From a checkpoint of a small transformer trained on Wikipedia: 14.1M parameters.
Each number is 128 + 24 x the weight over its row's rms, rounded and kept within 0 to 255. Layers, rows and columns count from 0. Numbers have three digits each. The size before them is the row's rms in percent of the matrix's.

# v: layer 5 attention value, 256x256, rms 0.0525, rows 146-191, columns 192-255
# o: layer 5 attention output (transposed), 256x256, rms 0.0533, rows 146-191, columns 192-255
# q: layer 5 attention query, 256x256, rms 0.0649, rows 192-245, columns 192-255
# k: layer 5 attention key, 256x256, rms 0.0617, rows 192-245, columns 192-255
v146 088:102108118135155107128077115130141142130109142140101068129144131120107126135107157136094118118137126099125085155135127105135134118115113107129119147122143131091147115119110117157079114150172107
o146 086:144140127138121131164161131095135073161099143105103161112118141185088129149137099107143111146097148127147110117104140118113174127125107136092087134153157102099153104128126092099132125108144122
v147 097:114121148192119089143115130108167172104158143142113124138113109114171095103170150128110116146132115119182123136127142153101145112132102151165119116163098110090119118122112128125136107108108110
o147 095:121112157129143166150157150149148083105134126125130098069126123121117147145136097134125181112108151153118156137132160158135107111101106104134135137087135113141149104105167164112120166177107167
v148 098:121137179115130132149149134149155143127156135141133146121147162105083166116118099106102100117133120147128056142097158114150119110135127161122172139078149111102135118108096141143085114112112139
o148 099:156123154149138135148096164100104136133097055146083165113130147108137098154101083127140114130126141140134168120132107153094141133082133149100099148162126122121144154157121101151125142153157112
v149 099:090173096121086200135134123097092084093109181102131114142101091139157120111106119123111105171148143120146125121130126140108142102122127168151173122144094128158131130155100106122105149158136124
o149 091:144118126095181106111087122145129154137112107111099155133121150137119097142149100128117134119095123148124105137114123079143101132126110123108129109058131108129152159152083124152106144078110142
v150 092:151161102117124121117136099133116067178145155131114120149128163121095130127099185159093126110129147134139168111123081147085131091093128162153141167154140161150132115086109147149099135104140083
o150 096:145088143125106136143123146108163147164118148135105144105124137198148154150142108125163108181145102114119096157121146157094116147147110106141080139115149146113124171165133133148099143125159146
v151 102:115134176096130095145119110114140125131114112151130132116178096100095158152103106134149131126125107116137096142133153155115141153131091112169140131161086107135133123113095143088133137141155144
o151 104:160122150170144144093124126161071105136115127129151134133122146156144124137140149102158144125128136131125156143150154109146127155097142123122131134116172152114126113133129084160113134118118140
v152 107:100157096159134086153141110074123183082154096092126127137143113155096125128149128129125155110129152153161132136093108126132144126116120114121137140127131172148136133147115092147119165107127117
o152 104:099141125137156172120088144129144147165111150155124135150171093097155154136116111094145093127128167135096162151161159120117094154180121133136142132133124102117145115080144161111138130150128084
v153 099:155136111138131120166123142157157099098177129119095099099139119151126156114107115137164131138125144146127152126134147076110109137126160123131150142144124106164117104159093137149105147109113105
o153 100:142125142117113114110113125128167144097108130155144133185116148113139044132122129148120139126121129162105128110141126158131152126142097110119168146106120110074130165135140134122136135126155143
v154 102:151129105112134088133138114124158123115141139145120104113141099162150126085103094119130124119125130115154177116146128127162087162095154103139140114155085131147096156134078133121163108099106101
o154 099:129127118144121173131088121093141120161150119114148093162078147131121079135151119096139103094128173154109141145141112130133146083127106105128126121130128120108093139101135162143165148088138118
v155 106:142130137108136099169084144133122169112093126096120134117130124137118144104140146117157121134152147129108119122140148131127106117174134113134116115104121145118164109131089158115158110140166144
o155 105:117124101140118148145140109116166091139130130150148102137114139133111116143147120133147104106119181122143139103096123124103111121161156107184142156167136134099123120137177137107153127111130143
v156 103:128117076121121124147131118104146143156100156104135131177153113079148153082154068140106102141148174116104169127142106123143148146139139120116126138131174132138099155110130144091155121149142152
o156 105:128129126113143133111112125136100106130144144162136148127110154148115080144112161107123126123115085140082103138114136136108142095129094111141145125164090106140121129150095093143127132108174115
v157 098:178124103132101089145179123127071106125130162123156155137092169138101109114147140095104098096132135142111111126128161149125106123144102124104119129125146129051103107170127130122114127112114106
o157 094:121100136117119161116115077103146172099139147156124098070111131111135133147141130154135077152122115137117135071150163116153151150114131140136114154157135141152144106095097094169117134164140120
v158 102:120165085090153155108115137126162072151134091152142135112167168162167134129135133128125090145146139119142102123111139175178116108087121104155133133116139108112153123148121125119156150148142120
o158 093:144114148172130124151147135134122126125099118087125101148108122099127136110107104152143115138110141135105130135122063110128085108113161109132123109165101134138117154140153130153157151098119137
v159 101:124108154139147165110160149151132130103107097128132110114145077138110128092117060103078128114116144116138107123145098089120117133143157134087157144140088116110160128125131121111084151124105100
o159 105:121150129148135154134112136124113173166086114123111102163119143087164142133159128110094094104167146152140148157141123142124121092135103128135113128087145105117109097143133128148155122126126100
v160 102:129140170137143180128152087106157133156122107133127116117133111170126133141116126116110137103130146109092173103158139163146124145140173175135141145147172124096105099149076145138094097108123096
o160 104:114138128113112118165115146133128100140110144148106143145137158091127130099154083073144074170148162167159134119101145102130132124124113130077143103129111164129121171120111124151097118101133101
v161 103:119143096085134128086104123053127108146112145116108125100141099150119097107122126126100126121113136137118110170108108139173147144124152141115161102084137108112124143167158120138130104129126121
o161 100:101107144150133110114117160129100151167090124114109166141103093107131144101115136161136124149136084135150114112134136122144119130140128124117091096182131159149136175133111126104143143123153154
v162 095:112110100141117133118143120117152120172131136130123085132140115110064075115115115155123095141134143120116082115123099146106130123124147087098160154155138123181118168123137141115101125096141119
o162 096:141168119125141107100132110117099106165108170113141160123105088137119153120117088123083153160124136104149119121139177111140113151118134133125123102118148097127091173151153145121147119101135095
v163 098:092154136121150091100176105103118080119155118136157118124170079120145126148121135120111116101136122095116111130146124123113144167138135124078149103129139133122071093140165107148148107161115140
o163 099:137160142151166102144120137098136132151122167131144160159099129128156132163141129109126140118126192178111140118111123147115161096121105115109118132125138112142111127148162133134126149139138095
v164 104:122116136135108110115113137116155085106065165117156104138131089133146178155127130103157132142141091115103125093153144125118159198142112116098105114099129122105113125090163149129118116160146118
o164 102:068174144106170130122106139133147140133146102112093154172160141120136049071135143113096157119143156133125140120120113127192135123119134115104156141113107137140177087153138130125111151125089159
v165 097:126138141119109109111150157083136131130107139120117112104118144125152141095126111094163092157138131135113131109133145112170120155136126107133112119138107101143080176165127147143121166127143172
o165 099:110088171115120113131153170166168135147108116077134090151119128137124109178167141157162124138145123125134113133083100180118174132113133157147121097109099130098124111145130112136088086164103114
v166 111:123139104077123135111138121108141112127142158141162114106139110107123147112132113091134144103123128123126127111135128093178164093117088107142126156075134115114162117167151163127162117109128136
o166 109:101125140177162122119091099143136148165102069104083120171092162151141155153110131106105149095133158116103126168124105119141099096143135139081120134176135135131164100133109134157130122121095103
v167 101:134120115105099162189128092181131192089141117140164165128092157129172124063110132162148150126120123113097150123148117141093133079169095137132110103095125125118148153128126115105149144096114134
o167 102:128154116090138144121162149086124142102162148130115117088156120126088132153111105153133150132155111108141131127097106103125084138172141117131157097109112131139149109108108126113146116157124124
v168 100:124139087107122102111106132104148107119122075154134101170128114088066160161107137146153118146129143144115089132125168125149145122117158097150129131101141139152130105104114127173166101124119127
o168 097:156162133168092122114135096154113105162134158132147110106123151159116113099147162101136136149158154154097087138079127132111144120139142120110124145168111096081119150118126126118110135139111136
v169 097:118174141132170105078110102119104139136119150101066122140133143138146141141137111128140142146143157166158154134129106116099104101114087151125123146108181137136163159095103100121097160148133129
o169 091:108100140164094182113121148130127150152101120112109133135155118116144123133160142133093149106106091106165136167153170114111121127147174163144111120131112136110139127134113156099135137155120119
v170 100:134139149117086115129157134161111092102144129114159129148158130113164152093080141147149153081121102128098154122139085099169145163118132120115106120113085186175144123174131092127103136167137128
o170 099:106125094131168110117129097110100167124120150151136198171114141165160117169119106082174110112138130134154136126124099138061172121115083092105132082133140131152123117115179131150125148135150118
v171 092:162103138102096159106186092155096089136135153128123092099096165139124129122163135101120130110125136147125109116112100115146123097131140140144135160084123156136103096160116094127083136099114133
o171 086:115105069113148121109098152117112160145123136105099137104166144135115147161098113144082162135152101112125122106158196151123184149127129164117074099156140142162160164088137124113133120146128124
v172 095:121147170124145102117134149161123138094117104111115119116166081105146119160111149153131115165149109154103091093129221070169148166156102161158163133090114113143126135128128161084164103140120150
o172 090:111111136124150122157133156114155099109127107130104078136100145086105139148118130123149121159127151115154099174075075117124121112135151119118168087104111115074144120148085078135113169146115138
v173 098:120132145152110171081092142108118137119086128119120095155120120134126139144142110142131121120125120110097104103132109147143169165157135127156116110154116131116171132156148108148125087102111125
o173 096:132122111147154080159138126164058144123094113163148146117111184144139152160120118136124095104151142111115124169112133122096088152130140121124114164113136100169101117096106131130149111125139125
v174 101:158141122141120090126159145124095160067122145128106119159106166111110120143117138129148111146148116144103115117118155142093104131127120101139130137135127103180121111096154134137106161127162130
o174 097:136138124178139145119148104153158132140136144112125094130128123158164106153111098164148131091137130103139128163101124125136142155120098111113151135091060129100162155116146123140108115122111095
v175 089:149145096125107103090149129165083186132120175149118141157141158132103132141098102198125161143120118141097135148099093116124155147151121100141104158104112135085105139114089103143121163103142105
o175 086:122131141147105171183112081105168104132159143117121092099183094150100160133132152120122092120123092100140099094121156107143125095143152186108140161132103116176151113104128092116145098121107144
v176 097:146083141145131115156125101101134142130131105138131099100150108168169143100142084148139148100113154120123168146105153146146128123146150128137147120110163126123083095153100122106109118118156160
o176 098:076124152073071130133101129157086073117136156108127162148117103089105127152067111100117107134171110153103106128132145146175118136138135109115111103116091137103133144138117114154098122118141081
v177 100:130177154114108173126104124155137074150161106124166106112138132157156172140110090147132142132125132157111150127122099136097080168132165162117149136145146160147118121141072152118167150130092159
o177 104:123110100133161125144145120101179153153137144131143132186086166121129099111139098087116123105125128107144126151116141116106143108151087107150106097156128107122106123160096145122104110110153121
v178 087:134090145150128150137149137151102127127171130151138091140142108105108113128127107139121144133120122140132169118100113110107139131132169167139103122107161111133115117182145156147123147125145099
o178 083:090144107099136150149110111119130156127107132120120168135118154143155124119144141109114145126110096194126142113163144130118128119105134139142143145098149117170100162079111142132122130154142111
v179 091:168096113115133127147094113079128119159104120124102123165119128120088117153124102100161088123148138088189128135118154132098134128115107127137190132130178114117091167123112112126110146115119114
o179 093:104124127092109161134140125121100101084149137113116118143110139084114138123117144156114127153132144144144109182182129096172084162101157118113129133123127119131117157125095123136107151099151124
v180 093:110121117139164123161176115123115081148120125178114157116144105136120134120136109141183084114144157103143082133100121148136125137140139151103110140121138123147099123075136174109140122143141101
o180 091:138147170127123104133117140120161132153114118074128134131094097141147098108089125122089165152149183156123124145118135143108152132152120089127174110138112156081132117158114100142145158112121101
v181 100:132128131134097137170153157149121112137109147141130118146149135102154131120139142098134097130131128143131115133125125095099179127094090138092127118107135104103125155085176081126152152120134121
o181 102:149078132104149126125133157109106118105127080150138139117113127124125143140109135167145183114117137122149136188167142123133120138086113147144116134128184141118136106169098106118133109127154121
v182 091:152122123187104134087180097096135144122145169111094107107098155146166131114097148136124173114105103124138135130117089145129131085170141129156127146150105163107159136130115141137121122113146149
o182 089:133124083110139129137119099098092147119111140099120172094166129158151135132159096116100117154120099119146091103121199156095121125119118147118112092131154146156137172117155071129110123140111162
v183 094:160095175091121137135132130158079115150101152127121079104107116115105153124137106131101128136139108146116151111142084144133116155131101121148110153148118137114168120145070135134090140143153148
o183 095:154127098151128148128112115110125145121135139153133139155193167159155132121142101093159141141143144143152135119128154129158187117110122158150112133144139166144111089098114138148115095098116164
v184 100:088114110147145098167126130111165148104139082153141137160150097153108132158145133129186153151132156103157120132154130127122107119102104089152147132132139161144118088118157122096138133147141129
o184 102:099162171160108112164138114145095085131121120116159113179118104142141133126083140116139135110125128176081145171108124116133142077110100082113149135128138087078128117166118148125141131125104094
v185 092:152158119131177140115129171081180104140143085139172153116145117113126164134079102104107151124110154092130133130122074119081134136118142126148121115141131145150127142118076147123112109142143163
o185 089:102127165140131120165164113135107116144122152107115167158077101139113090101148128125156126140122173125112143147099143128150109148130154099100152094138108117090140154175100120135086145108115077
v186 103:107140185139161125121118124124115129101117126128115158131112140112151111114125121170101129136139170122119155109135162149163120085158115119148097103135123134140137147160097149106169114139136141
o186 099:143128117153117165113133108164151140139115138144124123153090182124119152130150130083156096119109101162145099148061115118085136124135121118122117149155107131102160105097110062145105142097133118
v187 095:150148117133101130130099150087145135117113125128140115148176125143111132093100151125126107153121144141116153136171144128126158158108130121199099165137130127101164131170150133151136092159121139
o187 095:108157164148161130124175130158107079119143110127124127127095139111117115152166089157160109127133175122144094142082110111160075142154163135133151144118123137101130140122141116077116125139143155
v188 104:088146131142132103168085100139133171113101166109129131152153107188159106128150128089121136113144116124125103152127121110108137104138174127150147099154097178141159152156121118124127113161142143
o188 099:146157135144154150110131162054121087131152128119147137148092144139125131146119119111095116107095142140154138134110137072141099097148118098115127119116157099108148105146142140137136124111090114
v189 102:137150144159143138082174116115168116140104119152146119087110130086132136159112099115101128158120120101158108135147111102189118120091126141133153149184089127141127124166141154120091111114129111
o189 097:109076112098113121136119127178103110151100129087110129134152128135101151134152110123111129154124125125134112116134140200146128130125054157118116112089126109144144141162118135168111143136146145
v190 098:104139134124135105128119149090128101093107112117151122105117128131095132151117105156110130129128128113101128127130105111164150104152188135126126120182155174163163117099116119158084127154152132
o190 097:131141134186143098095147130178115158136110153156138135160123152151151114141143124110158099132141141120118121121142138119063117163138124086137144127114130095142096144137107112112162107088113111
v191 081:133151148137124148129140084172106146129130198143154146127122125124128124140131120107147149121115107128114136171114122093104086081129119137122151110131142124085137124140101092123058122114161143
o191 084:155112117113128130139168116078151130112139115118120142101143145136148139100124147157119143143137095135162145093162178151134146144096132194080129118143151130183151117111143132139143131110148140
q192 096:115127130171143140096109155152133126134129157106175142164121127144139143119120080121134115138127127081126166126112149143164135142097143146095155140116133118107109100144115113128104098136159172
k192 089:152131128156164138088084105120122160135141109073153103095105125129116163140123154130144079152064115148132110037110132138132131119137128070091110123115134125112149142100126128133101147160121143
q193 102:146136118100129154120126131114156119106130141191126126129139129113121101115113129091136111129130124161110141124092102091147153075111105127131143137120148152115163114165145175116145061122117096
k193 091:145098141112099137160139179118120103108136119171112132154123159155124085160107111113097205078207159146128158176126130108128121163146114108114124126113108103158131121144124160152105122124125145
q194 094:138144165105089110123183130116115110136101133124105154099173109136114105142165132106138106130139160158160126114095104081136098093160110104152123123103136126105108162106091168113131134113133116
k194 091:113125161113117167132130158107099124140121145161160164133117095149083093176094118091110167112121149144113145153147153104120112122124125149118100138128087086125130128158141140103092141119124170
q195 106:105104123119123147129122113107109158099131108112111108101138164139162156145136094122103141071131165128127113136157121131128128150104131138185118193106123140145162143096140094162126146129130088
k195 103:112119145123119139098140100125112102126148108134087128132151150163110173082145128147105128142176166074129078146123106115139133140121116110125151175128102124125145134045088108151136133110126148
q196 107:115125091134142138145174105193102118095122137153118127137184114150115125180137115167116108098135101117115095126119140133139088121137110111182128123130112103144122137107089165140151114117104103
k196 101:066153143111059163116150153158104106081166151178132099139113129163119064141104116134101142150175137157142139188122125082115123156102119119170116112134127098130116131104112096092124100139121147
q197 103:097141104149130109148122067141169144138124117118144135157110175118146150132092097134117136149131114122145110126168125170171193176162151143115162142163157110099149102136102137120135131147096149
k197 106:136119126117149090118169061151139130114088128146149120123125154154146118097172132164144092132140112119147171086097130148136122088148088159160102099119115142118155175094150070077109108132135133
q198 094:109154127116097120127087105151142110105107097158134147139133120159120108097116134140149114132131123112110122144128188152165163141198151123139127125155107080153136093127068179116146163121115130
k198 094:158134103124108135136151117111113133130170149181135145122103137116114102109146142172103123147154100156114117161142142137159147126113171136144143088106127168106140129103131154105122151100160130
q199 100:135083110113136115119132171123126106122145162094102092124071115110143136145139137169138132136107077125140142137103156106082174158100114167108121121162143147146126132133117099125127108104146122
k199 096:113145130130131143157100135163165117144110077144111079178117126116108140102144115113154105137111134143128112095131144128101091152096085120127114117135156127157145111122163158178103081125119147
q200 098:135124140156128089136123174101193092172116114130144145101108106094137140114104157092103178146107173105122143113155114128095140182107163147126112125183115140132146082166106093103125110129113154
k200 097:131142142156158122091127119133162130163092100127151121130097112141106151144147134153172077091101180106109131095127111160146116099111090141129140132112136160140148122112166111121114113134175090
q201 094:097155130145100112120110139142103131112128100122151124131146094098108124118154143200111135136134124124135100128123129143104116134171141135123105078152097142135130084155141118098156159156126178
k201 096:105129086123140139094130099117136118146123080161142113135131100061087061167117157158159073144099147088133104139117125101108095120132112156125099105107152117144080091132141147127150143121172132
q202 106:140160152136141084146155135147100140074085124115132150116156109090114165133081144161130123163134141099127120129125110107098097118137155081141162132155145114080157159114076171108144095170094196
k202 105:126169138089148165116145118115106122080129141095114162163157131101136151121129133135145091128076173131155142105099147113134141150109135140126162106131133067149133084117141120165107132158124153
q203 097:140133140137123197132150160105119118137134141141123140097106097133110136172119067150071119164132158134102130102119088105104109092114114150122113132124093157139140140105146129118171108126135105
k203 095:124148155133125170134132188114125110164120132124097117122115121098103113132120117118111156125150123159112117155164140098125112148148120136124114124112102132131123147130147174144154153096131129
q204 093:119156131125084099095090118123142113164133109163145159125121154162118100119107120128103142188136115115133145110139182163092078129162165162123141117165063148119145159146094148149115135103143084
k204 098:138120123117105150099117097135136136144098148132104121106164119122157154127124150138111097138145082089127132116140164147178099111118119124095114134129159137124152129074095101129170123115091128
q205 111:113105102098148147133074096109169122155106126159130109121158162147153117162112131105154121112131157148148167140114123125159193116152084134146141121134127161108111131134156148098131161120105091
k205 112:131114097115114127146095127094148135086181156147174117111096107119166115133111156116068151144231127126115162161132117121144167094133134129136092144137084105125157144122143092070117148112131114
q206 105:163113097118174136128160136079161128112165181139111147134070114104153112119141157108146124128112094113108169135100120109108111132104127141108093150146171136134120123174092091134099107157153148
k206 104:182131089125147124156115111136168141143115134131136063155130126112123145174121132140154114118104070105184102085105163167117106111137126125083133144164177137121119098125098116134120110160131114
q207 105:129128124100156159157108073086145104140116165159140101133127136172133079188145145105125123096126103145156142132117128126158143091127097138124109110089147166138152150149147195130146122137140070
k207 103:145097093094111125157122133127100130152163147145125108104144154145134091159088171136095211127227125158090117178113133142129130126120129093118094151150136133156144155159145130067084132092126156
q208 097:153097125162160142141132129147095122112159137122157062150128129133120077157109108156098140106133147118137099129112118094125141115086135085109145139098125132114132143141136127107126110117108138
k208 099:114135116130179138119159157155167103119152110161123102182151113131169131144120103136154149134143146117170176109136095124132115097134100144145151139124113094139092062128114139153136097167148119
q209 098:084176162097157125100141098125129130133121136142114104153135142136104109143130082109125143109139105117108131111136126109198132119150122125132125094143137125099177131111151150107132163090094121
k209 101:138101114138125116136165097135153140116151131136156140127116137065176107185133117137115125146158100127109135158113146187132140120135162105171118145148118126150110104137113111079126144131111118
q210 104:106182159143112134132158109158056126150125092108114134119174118114106179094106147104120163177127138126127091110137108124143086144154162118123160136126147083151158144113131114143165143129137142
k210 099:109127131139138086133129075145103177163122112100110147125147080105108111129152109128161065165094138109103134102092146161157122125126164125126134118162131124116135130122136104112110124131145101
q211 096:087064137122100143089126133146142155124153120126086134126118153162123108139151138085116121137112143125117137147129141177117147149094114101135129162139096092094087116146153129147140131093158086
k211 094:128118142147077090139102161116145166173142102111130100089127104120141109104133090113096124143113135121085137147162141148106158095067103127128103125164135152126143146136109114150135128112095142
q212 094:164063133126135118141158107130126122104124101147092117107142134118136109130155122109144121141119109129128120151088120119096165086135146103148123100120144124112118160136153176071139139130105091
k212 092:122117153127149145138131197132140118131150128170121124160100133150121106123096119101090190086169125145167165170143110074123122142108110118152095099124114145110148130120147133136114122103127133
q213 095:179089120141153106096144162103134165122162140105124120156071139149118127076112171145140128115127154092089150123113098140143122143099166178138144178130113146121111097116135133127105124135136107
k213 097:128144133127152135138118093110123157142149074099162120103138145162106143082134132122115110146115122116195103103135132143124077110146167103146107132095129160126144133094104124174114150143072101
q214 091:100088116106152146132079109096157147151173108127148100143101102159165136126131112145133146131114108099119142151137107141166144139118148163148122159124121107109128136108167093135144152121151080
k214 096:102102126139085125120115089140143138133123137075181103082161118126151109084122133181121108177142117112119150135125101115145161101120150102146154147141130156102136149092098115095122126110103102
q215 090:137172119147084103144121140115169101113137132085156128140156120115101190114153168107155146119132130103165140138125127087139127137118154135100137134102072113141130089133103113136097108096133155
k215 090:124119112172118087127107094131139134111108104096174145143089133166093121112138130192200071121091183134138141070116144137132093142109135167156159154144140170104125102121148142118122103129139107
q216 096:100120120156121128108143145136086115109113154104114137135134099113105155132106125136162138147147102144114115122122151079111076108120175110136123138096115089172143142151150139111111103110074136
k216 101:129138088104111135096129113123071143122148123122100109108122138099160109148106158120134081135099106115105107103133125156111097122113142114145112112132114103133115135121125176129118118115123114
q217 094:128101177143114140127095117090136142139149131126140152124092116140130154158115138134123108112151171151088100108112087130090142121087159141129123165133175129119161154139140119152154135139123085
k217 103:131120170130075130131115158129128122150113150102171143090136101117112189081097101092104178138153127069113143119123087062082168115130140107131133141164130171120156167103128106154104145160137119
q218 102:158116171109099144118137137142102117140130122164133114084110093107104157138102148139092145143118144122090124118128103164121154113132128128132142124135141145132152125098166148137123132103120093
k218 096:115116167095058110167154170144113131152107106126108172144121133106083165150119132124100192120215132133135110180126143122089113153130152123148124135109127095105113150141162112112149144104118136
q219 109:130114096107127110122109090108134138141106092126145104161139158140152123149130110068138136094119111171130167138168099127157203135150130083160143155166117122107116114157138127136115135093121103
k219 111:103142082122144114140106142149142114102164121146101148140116144197136107092128152146101182114191182104143131135104128129162147094120122160115145122127124143117163155108112115120097107097114091
q220 093:109120114134130102151114107111114140154177125067144156119079143152165146089122088124117119116118104102096087148130153141150125116158170143135112148138111129147147088093095085147127130155155102
k220 092:134107155118099144116107080117113141101100128120123138110156104171121156088153136124136124138086128134111117074131136116134126166100153078137131142150144155116159133101113090153096132125107104
q221 100:122131077132144107132088081155159150146113122127151125123107148153153135139108099141132177139130103147115159097162159195162145146141121138108094101153093189111125131131120122119135103112104153
k221 103:148099119165158121120116099130153123113133120127138091109114154161165104138175129144118100117146096103082123117122135160119148122136117178128106148082158140149133146161168151093113123116132130
q222 095:139151142092112136160122097103127113109176152116113084115141121108099176178122157153114098120151117137117119132142114127148121153126101106098131137138155095142133116137093136124121177133124146
k222 098:121165139103079125133158112167092106117141110135131140114122132105144158157136155167133138129141098084143098084117140135071124144096142138120140146122102071133106117097136098082112088122129155
q223 098:114107109096154112119116086113129172175100094122144116150112178157124108119136111105133175080135144122140141132178103154165162141146092098123128120160159174139158120151151119148154114141147108
k223 101:162128122158137109154131095091144150151135124150134174106167145152164128067161098141123155129183153088127148103156115139106169088129140179111136138142126142139116177111113095084135134136132101
q224 092:099153151110163118123126096154126113128154087146153098133142149101105145130094157098126134120127117134134127105120104127182110141103127133115144120147129078102172128083154159147141124106093125
k224 095:129123140112093128114111072138120098142164124096137101083135103111155101152117134189119127151140148074100117172067166150125105100112148111140132140149129142105139099158133099109116130147169130
q225 093:157152107121145124091125147134133108154103146121143113116169149134143128162121130123124148170122135113138138136113149164149117118125104132129156097050135139145137129124143125107137117132153136
k225 094:147159160154105094116114083120161155135145158125128092087104133099214114116094130124165096139127158153082100136139111179124136122121123107109150091160126131096106135123168093103131111118137132
q226 098:081109121121149157148096114166126135113131157130158127140109130170141112109104070128117104115133111131120156111112125131116122128149109143122091122144120131158127160129151139137113187108139102
k226 104:103154063123120146137114122098130138112134138137091120086156153158139117141147076158113147104139074139108128127169115127130138143114166124108099128098134129119130132093093205142149134128099148
q227 096:091165121120096125118150096126148123199173164084114150122102146148109091105133140150160126108134092126143087094149165107149115124178145110131115111133097098134138090158126131122149148101125122
k227 096:140138116183114136111114066119101157108123104110145092111132101106137135167190118144126107145109093117128145072116094141156107086150178129119125112163090142099122121120086127100142152098111077
q228 098:145141134104106114144124150148142119104155152110120148139095137108107140100092152127128130113120112124113160120162139119087177116115129119101146115131085104121139123145122126140106082142114129
k228 104:076106106119186109118095156143144143107104073099132132103130120196132125149095121108152116146103158100116108130102139137150135101133140111120132116145141122143136129175135155158131130116106091
q229 101:119141151128101132107169157112131135102153132106104153128132115121125109077159136116125110140125118133147134139116129092089094141107139123104133136094120091173114087122118131130139129137141145
k229 100:110137097146173098089143101127108140123104143111117139162128167159111135154153087114179091102030110197116111081118156140109118131139158131128147112120131149117109091159145183152138133163122117
q230 095:125120123154143098133083121114138188116138075121161126158117136090129146117122138097166119084149148124121137142150125125157124148148131100127156127126159100087091089135113116142137140136148135
k230 091:161116122150159102108114095126144172116139145127158146147106127149115116057126128097147071155093173114139093090113119150128161104118143113114193121131125114137114100114112116113084097144126100
q231 098:110096097158144106142125135126152158126124124077134133113161117113161154088109118155146121142146095082138130138128160128127112177127129158104082127124131154120107117119086115120121139155116161
k231 098:151161158113117138106148090153158143081093149122139091173136106152148158102152142141118041138042114101133131080151117151120110137156111181151103113116168133124099121132119116115103134150121140
q232 099:136115150110123130131154188120162144118158150142144138117105126134164111107137133108141120155106116105109135167103119150109161133089159141124094148156119083166079095149117118115099129144096124
k232 100:155127079124119139135147104149145135121098147104116115126109101097122179117155102112163116126099104144100147119137152154132162083171183144133095146147150165153122093114137130183110100145139137
q233 095:168097123102103128141139134125103105106123106135122101113138128152132149177148071120138082117137133131083108132145159127082131124129136122163091097135137149156137184098133140122165140152132108
k233 093:105172147129089166156138169124111101138109135145110141140107137115081111117119126133066189086173111131129127213149119091124158121142104109106160113115143131146157131141128145143133114104120109
q234 097:149141124099105118138155157150150082103146138144137108112157129100105127142130106100110133142114094124148099141114154116136116114110143088131096093104086080120121106122128162119134140139109135
k234 098:096158125135135152138163163113135120113140123187113112115107124118137110171125183144162139111112104128107120154098126121143099130108132151114128108156103093103146092162129137128121113129154151
q235 094:129112144136128104128151074143110153202096147155151144081170137138138132119139127086127140128146119134184118107143120089125108136133145093143113137148132129135168119144151097125152170124102156
k235 093:130142107159090140156134153103131135172094127105123165147114105101123147141135121107118129101145147098121148117111150111100118129134090149132113124103106148113129159137158126111146128134165131
q236 100:206100127129091141109151137102087120127140181144096106119113122093090124140130106093161122133142152154125109117119094130091114103095127112144132097111137146171122122076124174125114094129107166
k236 096:098160146107154155178122185158094108128148090140104169153102104138088131136145170089095153066133118154133144177153154102130113144134122118084154116122113093138110125155150143148114149137127126
q237 100:144066135142149117136103147117146142143166085117130112115114154104105096176107125154079110098138172140124160110146086127115186102077106129154113140122129145141105142156156145143138148112106079
k237 097:117113152120151132122112181130144109114110148154107158139151100174161157106112115116085199123223143094177117175136106070106133128127118181127140146126086126121139143105128142137128121110128152
q238 110:155171150129127099149154156116143151160110125100129156099120096110120154104145155110166144129136116119135138142160103122109156121134135131081137086161134116122121135130136123142112117136157190
k238 109:168124131137127099165089152140115141142120129114109108177118074145122148094105131088172058117043145115111132051115155148140151135132133136101112105142130109143115097149128168174115126159116145
q239 091:149140109158118132167114109158114123108116089130143148155148091114084147167138106150155159140138146125171131120143132109161097116109136096148186121115085098152172107136140100146149122138108147
k239 095:098084105181165109081130127134145127109155152132133136137071141116135090152108177152136139118136152086104101125123166113155125132107137137167149124146138095114138146151155115091100121170141085
q240 102:145139143127084141127136119087117110152122114146099141118153116116066126120136136073128102076134189141089124113137086104130154092105076136083154098107126141140150138142138165127118109130136101
k240 102:128121171083131121134133176138155134168105130161105168114105137156111150169129103097142156092162182160115127136142153139163126134144135153109130134130102108145088139162168134138121153104127097
q241 101:108137181156121123147131130133115122198125162118165138105098075117101125122125168133115135115117176119046102149122159126121125091121116136116126122160119154106138134171124103108176133116127138
k241 100:170146147104085184128113103130151117189116144130115149085145113057142168152142129124094136153131117123104150098156105113101098145157134101140117114137136130126124140124140127127130149071138109
q242 100:138091132140140139123094144124159154116123136189113126125092127143199108134120120138098102144140127107122120110117129132082160145131101133125106111105069158110099145123126140104144093131118077
k242 097:111101132111088168131145188105103108142146133142129114110121154137121155150101132114098159094147132125144100168134121092114148100158119163130111121120159117137159143108132165119147160087129129
q243 092:164141176142087124153127164127075100102103121137126114137135089084102148128103171123116121126123188119100126127113113116132102145088121121115164146119166111108134113103171143107136107097146107
k243 093:112178146111099147137094193123140133168147126133099139143140117117106165131124131094093147100133149143152124160127155160133147088109099106131154122112117113113121119165168152168141101115121129
q244 100:116115119083126132150111135110135160134147162073151147124149093139119181055116160126138115128122131094084107126105095108125151132151142133098148183172118156127139088119108107135134128134146117
k244 098:149163171100100135154131118113097123121100103112145182130128112116090161115152117135108107174126145123158099115148146126111114159150130102134123177133125160106134112085128102123125138101118131
q245 099:125127127139138169110157120130135101109102127137184144128146106116133137123117111134102128130126144147169095145113114093151133127096133132166151134077114097129129124084152147153160062154092134
k245 097:141112132101114153103112165159116112114144142164124109139111129127127140115111153124113140101160180145156115199153122102126112148107111118155142147144137102121130117119143121119132123134136119